{"head_dim": 64, "norm_eps": 1e-05, "qk_norm": false, "parallel_block": false, "init_std_o": 0.00558, "init_std_up": 0.0273, "lr": 0.0084, "warmup_steps": 200, "decay_fraction": 1.0, "dataset": "wikipedia_en"}
Each number is 128 + 24 x the weight over its row's rms, rounded and kept within 0 to 255. Layers, rows and columns count from 0. Numbers have three digits each. The size before them is the row's rms in percent of the matrix's.

# down: layer 3 MLP down (transposed), 512x128, rms 0.133, rows 459-511, columns 0-63
# up: layer 3 MLP up, 512x128, rms 0.154, rows 460-511, columns 0-63
down459 081:168137131103139155108159153122139095088148137131125144106128145164131113091163118146122176130132158135119114120128131085116115160134132198104087147133186103163127132163122133124102117093141151
up460 102:110146138120140117141118103104117106138159076137104118103159146140116119120120097135144138183100155088129155134157130104123088152143131171125146147128176151093140137174085124122108157127129089
down460 109:128135130105133185135119114087118121155127138131113148170179128127148114144168117137140131145123087069128105112157145092132105116107142174169081130125114155121129100139138122140145113160117111
up461 103:128100177125148122109088131169097133148104116163105109130092106103118168150149142125157143135126140162144155127096133119119130135099135128128132165144128116200131130149122118110118176187189135
down461 095:139144122147166160100083118131174164139141091136143102152134128128127153133107064133087081125118118086110131136164173133127160138143099120123119117106170120089134151135143091137161082150170172
up462 108:184167156091111111124121131105136093173102150147138130128144157156117155154089096079173150122133123122098127109117151110098123136124117086123140117131124134160128133098120140098102153122147083
down462 096:157081108121150129122105124135115098129197142140104111091150139132139096108127179164104113122155158125111162124156081096107148139138117102157094161134124131121101100111090092179133163133141071
up463 109:127116145067109121104127104113112118161124123117150141131123108158097143144173148115161115125100136141120146111101159137124129098125104116169120141112111189133160106106129131135108158174106100
down463 085:137138124088138106134157128147095120155139085172099118155111096177170146137140143094105167093157123105134109132143161168109142122096150129146106167111165108090108116146165116142134145133129136
up464 099:105138144146106178091085154101088108108157163138164178114126141139155152139148107138127102104106143173140127147160144096153144130091147152125133153127088157202136112168113163160134132108113120
down464 086:150135175133138159081086135136132084099109141152150161111118117141162128129117103111132126095155133120129139158109115094176138131091126125134143171098134103148118116143152132108133107122099119
up465 096:064153130123146119135096103120114124127104111125156190163120130144122107084116120099092086112107126128143099086132137150163107081150094140104146135127157137145151106129157142122144099101121118
down465 088:144167143163111147138167134147122131149133113112152093126096107125130160128131112177124112139112151154142098186165146139147150119104168114117127071122121106124097094154078153099122124088148106
up466 111:101166116122134170098164129091075128141111143116137139110162104122167132155112135129146120117108113086146134088142153140106127133104156107122135096129152164160073140174109125152120137133067161
down466 091:132122128100151125147092104126122185112140135122123109119106120159122137152127160127136162107123148119115106116094122120099138128129157145134156177115096108164116095113104109109143090139145095
up467 109:126084103100102135141146114160173162077112107123138130125132129118131131094127156135097130122120129113114118106111118153110154144141112105128164154183138080165139152097155098164158140100176122
down467 095:137117114131129108110148147101135171125089095141125139138146121153124126126145138119134084121081121144160141174106093118098124124126141178129167105114138118083082093125166108163179100144106093
up468 113:105133186111146126120125080134123148133124119136126105144101135125144106152161119131102096119125102104146153089116132071123125163126162168140085114147113110112123116134139102117130139139151139
down468 102:132151133137144103112135140109146171110118121109086113140128097108116147113150139122111097136156140128140107141108169118137153152114120087110164092169148126169100115140133103147121164110176123
up469 104:135150122084163146129104100133153116140149133156115125179186136126092130161110080088114134125125133110109118168193098152113088115132112112152134079151160117100160125143114138121140150114111158
down469 108:132171109143138128087154114151133111136093129140124138128132125123109125165139147128117126119163127116119092074141139136113114144140097154161081206118124131147165095141086103122151108143113101
up470 092:119112154140157147143119141092148134126122103143116145108131137127182128127157120153142109128152099116176127093056160117151160129120123151146164137151125168099134125143134107145101177130161085
down470 096:116114135146123099131124129153124080144137109096142145150152106119135082099150139130166122188136145118135136171154109135165105080132133124132105104101143145077162128140148121108132106111102126
up471 091:129067147111103155136136102125123131099120111159117135100149152131084109099117109159138129138120145159114109123127105120119171121125158095158152150102170136103126111118150146115172106140168095
down471 097:120121155140130159090153139123142072134127126146121148112132130127110107169132128131136117111133064103134092139126137148075114141135140109151115136154113099108132165089147140129110092154111150
up472 110:114159108138126098157142127095081126090142146164117122137166125140200101140103125143094095161127193089136131129096144086121127111124118157105181109124139098111149138096124139087168144140139088
down472 120:153135119138100143151139076138122132128106152136112122159120145105102161127093159169132143147126108096107130145144157146169098179122116115123105169101143143168086161150102132142155160109130125
up473 116:114142112096093128109121110112099128137105099098095182119150114136117148103110127103115157108095121138139138115110176167137111143136113107089072136118124119129119141158114138129131116080095136
down473 100:118133111124132122103096105144086169149119167115113104153102161135178188123141120128101144097153127128141131114134155098092139084113129143091143123115159091162125122127165100086095144160133135
up474 095:126119132118110105130150138148104100116155122118107116108114084097094178118138096088153149101142162070155141131152098113135108146132148135059177137071161139146138136169113107131097137084120123
down474 089:123140151130149111140142102137129111121126161055126101142121119110118121128136133110125116104106119166120145111118156103130126139093142142158131112112095137121111109115127094111169098154146117
up475 089:102139125098146168120116127118117120115120100132125103124127139134142128092116132102124122146101130148103152113144125103125130163119141123123106119156158118140147187133144124137128145125161089
down475 115:161127153137134129125103114109143164128162132096130120130168141105106119090131108138115131093118166103131132107168160097123104099122105102095116133127101119120131092080185116127138125154151103
up476 087:124107110143162145132153086106127130096118138138140127178132125150080110062157141115106114151095058116080129110104065103142140125132122136142122146156133119106133112130142128163143125141116069
down476 084:119087138131157118124111163092134089138125135132133143126089124109132178124139133127156118176139099104146115182127094107132118098160122149184127133119158138097131136124120119116102103131114116
up477 118:090085137086111132106121134117092149140137153163112130125092130151110143161179109119193140138115078137153124083126148144159108092142132113117079128120108138144165170114068126115127124114145080
down477 122:079145125069097104101113100102117133165116146115124109097136136120127102125112110181143100104131121096139112114109197112105104135096129098117159108124122181141154121133125153134130141097123117
up478 079:136119115168136127116142050085093158116136136128088118161141127095110165140129142125122119098135143089168120111159107134141159100133162096151105085129120153130104102127156141116166124114116093
down478 079:139105107069135099170092153150146089128101098109149099100090121139137131133143085085098114139078143132116170111111098153107118090131099126070182113106104104109147145143124130134111121162130125
up479 112:146167089124132158181151110194155074120123160069127168129136115147168145115138099078144145164114098097117111123118102091133077149160127104116146142140143105127158117167113106104120151174155114
down479 117:112142134127168102142189154134165110140152152125171143105160117122143143144123138159113117135155096168137110094135127114135100135123113103158146154098137132118132103116066101112150089126171155
up480 119:121100125139120112097132131154132129087129117091124132157100134108145087097179108108128135128140184136122127123120120130175107118116106142129187142112103155135130112092113124103174141148201140
down480 112:159141119147146104119098122149145132165174145132096191126078080131137161098128148132112090095097101088098092158133132112154123130140128146119149126110106110148140149176127127163165109149097121
up481 111:120080161113157070147122132152132119110162100106119132144110136094121138117120149166121143164098127077086089145171146117118117171108136170182102097147142140134133132150128140171111155123151154
down481 120:119141135104142130142135072143121112144154158110115082091119132134124129140074116122166151131130122103119107171091160143132103124128105103135118120113096136146154131146094087112121115119098155
up482 096:124128159125168077133105158115127153148146082141128172162151153101106150117121102129152118103143082174124145108140112110149151154124156096140124145110124119152143123087151116138146113110144142
down482 090:101126129140125155134095167115147165124150151148108118100107117130094099117160086142090133130156112134117129138103133116174147179112147088150169100147139105139173166153118091134098157097153131
up483 107:085189071118116113122129119103124120093109130163112176184106144148106144087143074131180109127090113092148123120131157163109129119113147137085107126132127158110127140153130095169123098103112122
down483 097:122110119095204152136149169158105119123109168125122122129156114125160130135121093103123140111108129148123125140100168141118116092122128119103131066145066130119159153105122123100177156137099151
up484 100:152089130131138095139121095088144118088166153114136174148115140116149120159156147130145082142096166143186141148158118128129170132132125148126142120114114160106176131171080128152109171169134155
down484 092:120066066131131105119163082166155088124145108142086112117116125112172156089144170125105118126156130138158175135146118103135175117131162105143091107122134126147101131104134118153132126148160136
up485 089:116133127144125164123123138127101132126140088124155109149129132198114131138144109118138186155149112098106165130133126108149106090076111123113072136109156119168110135140103148121157119126098143
down485 093:096152097108108120158118175146134094146138141106121145089133088109137117135075192145098119123158160142158122135133105181107132148156126105135154143125084106098118139136175116156135103161120100
up486 097:116121167117175128154120109145140156157160127127141136109137159098117104141146136164107154141143147127135139175145093138135132143110129102132117167112162097112159158115142148135153112120152107
down486 101:135127137145143080139142161098126144138088153143100144149119094144143145121148139157104135128159100183149127132159151100112127133119120096146144135117131130117139168176104076130139136086133103
up487 097:121107133098141090102133171146102144128130150103143157128136152139170171128140088093166141133138117124141100109130153144115116107154098110143127088094150151142134121159138109134160157118131125
down487 116:148135143115125129133115077125129133134112153129113126126148147075138142108135128106093139091112129204126112152145169130129090117114103144106125100137097107104107117139107152117130158137153154
up488 094:121133107115132152093118092174160127116137147145146128131121139122135132150116145087098184149123151157118178097091158106106113102094133132127159124133119104166100144148109090154128134129143159
down488 101:116121123090119074078131110149139090128126101151122128130114150123111113122122133116144135111113117107140132135087131143141169140146131060110120134164092173122134135098164092126173129117111140
up489 098:115143102136144144094172138079115129163113167101150157115146132140139154141171137128144114118128100107159177121072103106144119145130164094157161156142109138160135154181096094118101158135122148
down489 101:091120107162133162153170123179135162108148138140125100129169085161138121110148113153131184132136082101129145100110132176113143152163155101131107132094124113135152126131128135105098142075130113
up490 096:102153115122109131154128151141142162088103108119151128101132116118152113100144133097132102138136112039103155117148125148164090145124121116083157132090143133142164147121118141117133154154115149
down490 098:123137166143109092130147131159105147113160136141165124104117088117161130137122147114113160095160109093144178111122137099166136157140136133130129118107102115158110158161154121099150140132109104
up491 094:092100140144114120142166128137101098078128141075128142151096140115111127131136117128119142149129110135115129111145133088125115093122139089113091081146113144129125182125139090127118106115131113
down491 088:098124155096120140124141138164090126104097115118144111141087136158141160140121154091147138142119133130116143132123157133167125128146098091118077113130150118152130121112109144167149139144105114
up492 102:128125164126125148096143083121128109083110108108157155137108117146114180127118093143154119107109113135117156123134120129135134091125152101134080146118149122085151109127116101135149104126170101
down492 105:136179097126103174101130162131115121148126124160144128123115136181131073193121120134143131116148126107076103102103156141091130162127147158138152146111095163172153124132100103112163105136160144
up493 097:136123150161128146108128134157100079122149126137144137104120146099137097149106141129094075130091087130063113127140125142123065168138128133118135123163099155132144117117104130130081130132089098
down493 089:109130075128151125137117140126128116158107096140149115143116119172113110102170155104138077120133174094148132126137102104151146115127132099129162136144113137119134130112116115142111121131096111
up494 110:116107139135094146135100157147095101119131121133155137135085133120096130174114158136124128119159122104107140101144124126146170102130077141112164119160165163111110133168055133166110123132165161
down494 099:142148151159099120164148147097111123103148146085143142169093163091110117116084124148105136119117102106159094110089126078171135101141089106111132170175171140124107089137179123167179148117167159
up495 096:107137125148133146173118124133100092159181127108165135144161166114144125116146116130113123075145123145121172135160115156149131154150101142159128108077104093096080161119117164156089107166140159
down495 094:101131085117154131114159170128135090119134085130095129131103085154099125115131108108139169135122110141130112186104114134170150133097170149134100122108126164141151155168151118154097106098085165
up496 091:163167109134154134093142137134178169122127134101156179106132121132104091145115150152138134109173121143131145116117115186148118070109126105141157120128116081128145114178121114070163143093160120
down496 093:106054072138132158182101160139114124142133121132138125121107102097092144121116138125122127093154136108137146107127136113117122087142137115176129118135114123072110114127172161159117142109114175
up497 099:147117135152123086121068138116141086126088121131143118098125129173112124098130104162154115171092115131126131109112115121162120119124146111122099165115094147118133120142098101140142096109170097
down497 089:109176126167154091142129097105093112092108111113168170155073153191116162129158170159147084117135145144150104137133114142141110138115128080179157121105143135107139156112117140126130131130153101
up498 103:157142128101100143120134099134167144105117130144087159119061112132103155130127083148115134087133164129104150109095152153171138137160100140132123124138138144140159168148173092162170116076162159
down498 095:122149155097108158140140183118145130105105148100131149130138121125119105114146136152134142157142124137118192140176097139081131142096110126115148112066076100103076127119170171120143130128132151
up499 076:072160154086121101121138105094145098140131127107145120172137132115145095116123139100125133125151135134037166148155114121159087105145114126117113153113124136099130146135108125129140095130165124
down499 094:144126142168126151143105112122096113141085119116133137142120144105144162150137104089161104141111117133157129089101145125156160130183130146164157150175140147116085091109120125100161122105098140
up500 111:071106133108151141113107146174137139116118120128075126156140105120096131122127108144109117116155101165112106097151121155130100139142126123129127136098131089129117072130180086128167170128143131
down500 114:126132127103129152125105119132102124140097094124089123152147161155171126095137115129129132152127123120159119090086163119181138080114139112097148099096141108116095117113127108123145145145126130
up501 106:092128138126170108154095152122124121149119135137151123144113094135086138116178142126167121136109113133127135151134159149155164127095161156148110134181137125154152139155159074111152130108105140
down501 092:085112128103139142129124124135103148091132090157177170158173120111096129150150102115134116138143123138111151088147114119170129141106102128162125156161152123120085137157126115125109165144150111
up502 102:085131103090172111125147121138125105130113106098160131106131131134120114155140114176108084116111178139142155123135109109094129128110096108128163138140115107145069114139127106133096180117138154
down502 082:150102143145119124104093150108111095141114152097138143178185146112114143107160098102116144150131126144084116139164118162130148122121145148130122107138145120139197089146145144086092117096139120
up503 105:123119138136146087115113085095125152129148132117137128171139094139139144138186147118131142118123088103126126165147146128163142122144141137112128154134157127143146160138112103130137156142096110
down503 093:083155147136115151142122133100128164112143050116152084116161101081131107158101134130162126147126153106099142110133110131132092134125130109167117115122064095135124173110114119107097114145141156
up504 096:121172129140089054141126121120129170109130148165149116168130139147163114141150098144127106128066124125129121091115171125113136136151158100161140126105162152120112160080130118158108102146132137
down504 101:189133156153102180176133129162114104144153118091130139120148112140159097123174150169133132093097149112175135099146155127128129125131140113160141136152149110119108118135109124132158162093141110
up505 107:116122113153113130171105129135132144134124137163134141095115117119113198137107098146159114139090128148116127146125092163079179136114115130179148167135135141157136128147070128163137129142096138
down505 098:147109177104180138150135120120112151126110123097173141140157148081140137108106105074104087101084072095086095120127139158109151139113144109111119144129123123122167187091080099098130142110119138
up506 086:126158103136139143138116129166132111108114101156108104118169102137067171112167157134130133127098158139152145109132145136100147126110126121102081114120117111143112124152102113120188119108084123
down506 097:138145159107119123144085122105139121139138151108141127141126138136150102129106083075126132101131101146144108180148101146132111121150105132147104138083098116113102104102142160098120088155165138
up507 107:149130154131114166144135114128173140106116122135134140166108128159117089132154131064154112101097146131106099088097133103131090137126130127139115086121110102141152119120106155137089136149138118
down507 093:129137156103111130098169153119125170091127089148132080133169129163110115058105131111163137143161131128153128153093118123154085121113105146108155106142108132107118139124168136085155134147166131
up508 096:093114158146111117145131118100153149118125157137108096147160130140068124098122101104131135139092065088126143127132116120129143113094127116114177116089164141123105093120154117158121170114108153
down508 081:109153109118169156124107136123114123096137126095157081120139130140178191100152149144116119116157130120157131118111096164146119083131084122091139192126100130098124122105129138113142133178139128
up509 105:145127181098109124177083128150094133162117124154091159142143082157132159115140107106177110112176154128162117125170129165127140138104115099126146144147125165156136112101121134099164126101146131
down509 092:119122104153110134141082154152156118127156147090127148122129078104114139105156132155136117119159163121116146101119118105129119131101136107124103159124139148127151143128093129144134109200126117
up510 077:110099168141161115115120125102129121091132191121105106169165081136118123081146126108147160125147082115084132124141097067174122091127132123159116114125122143104125152106158130127122142080120116
down510 095:206096140113109153109129160126119127126138123145166130119126161082109164154085117087113110118155116108152149153132089146112111163165129119165142131162116136138138113102112170123112102125157098
up511 107:172188098148138170144128138146136106093137103105156116097141131114179150148148111113154081150109133083126137101149157153114138108109106165161119133119147126111127144139076115103153131121140150
down511 114:117088118143126203116152118147116091099094122115104126116150130175152129096121124139123135110150137139123102086119182121167112137113100150165118150172131159130148126119164167119140117119140099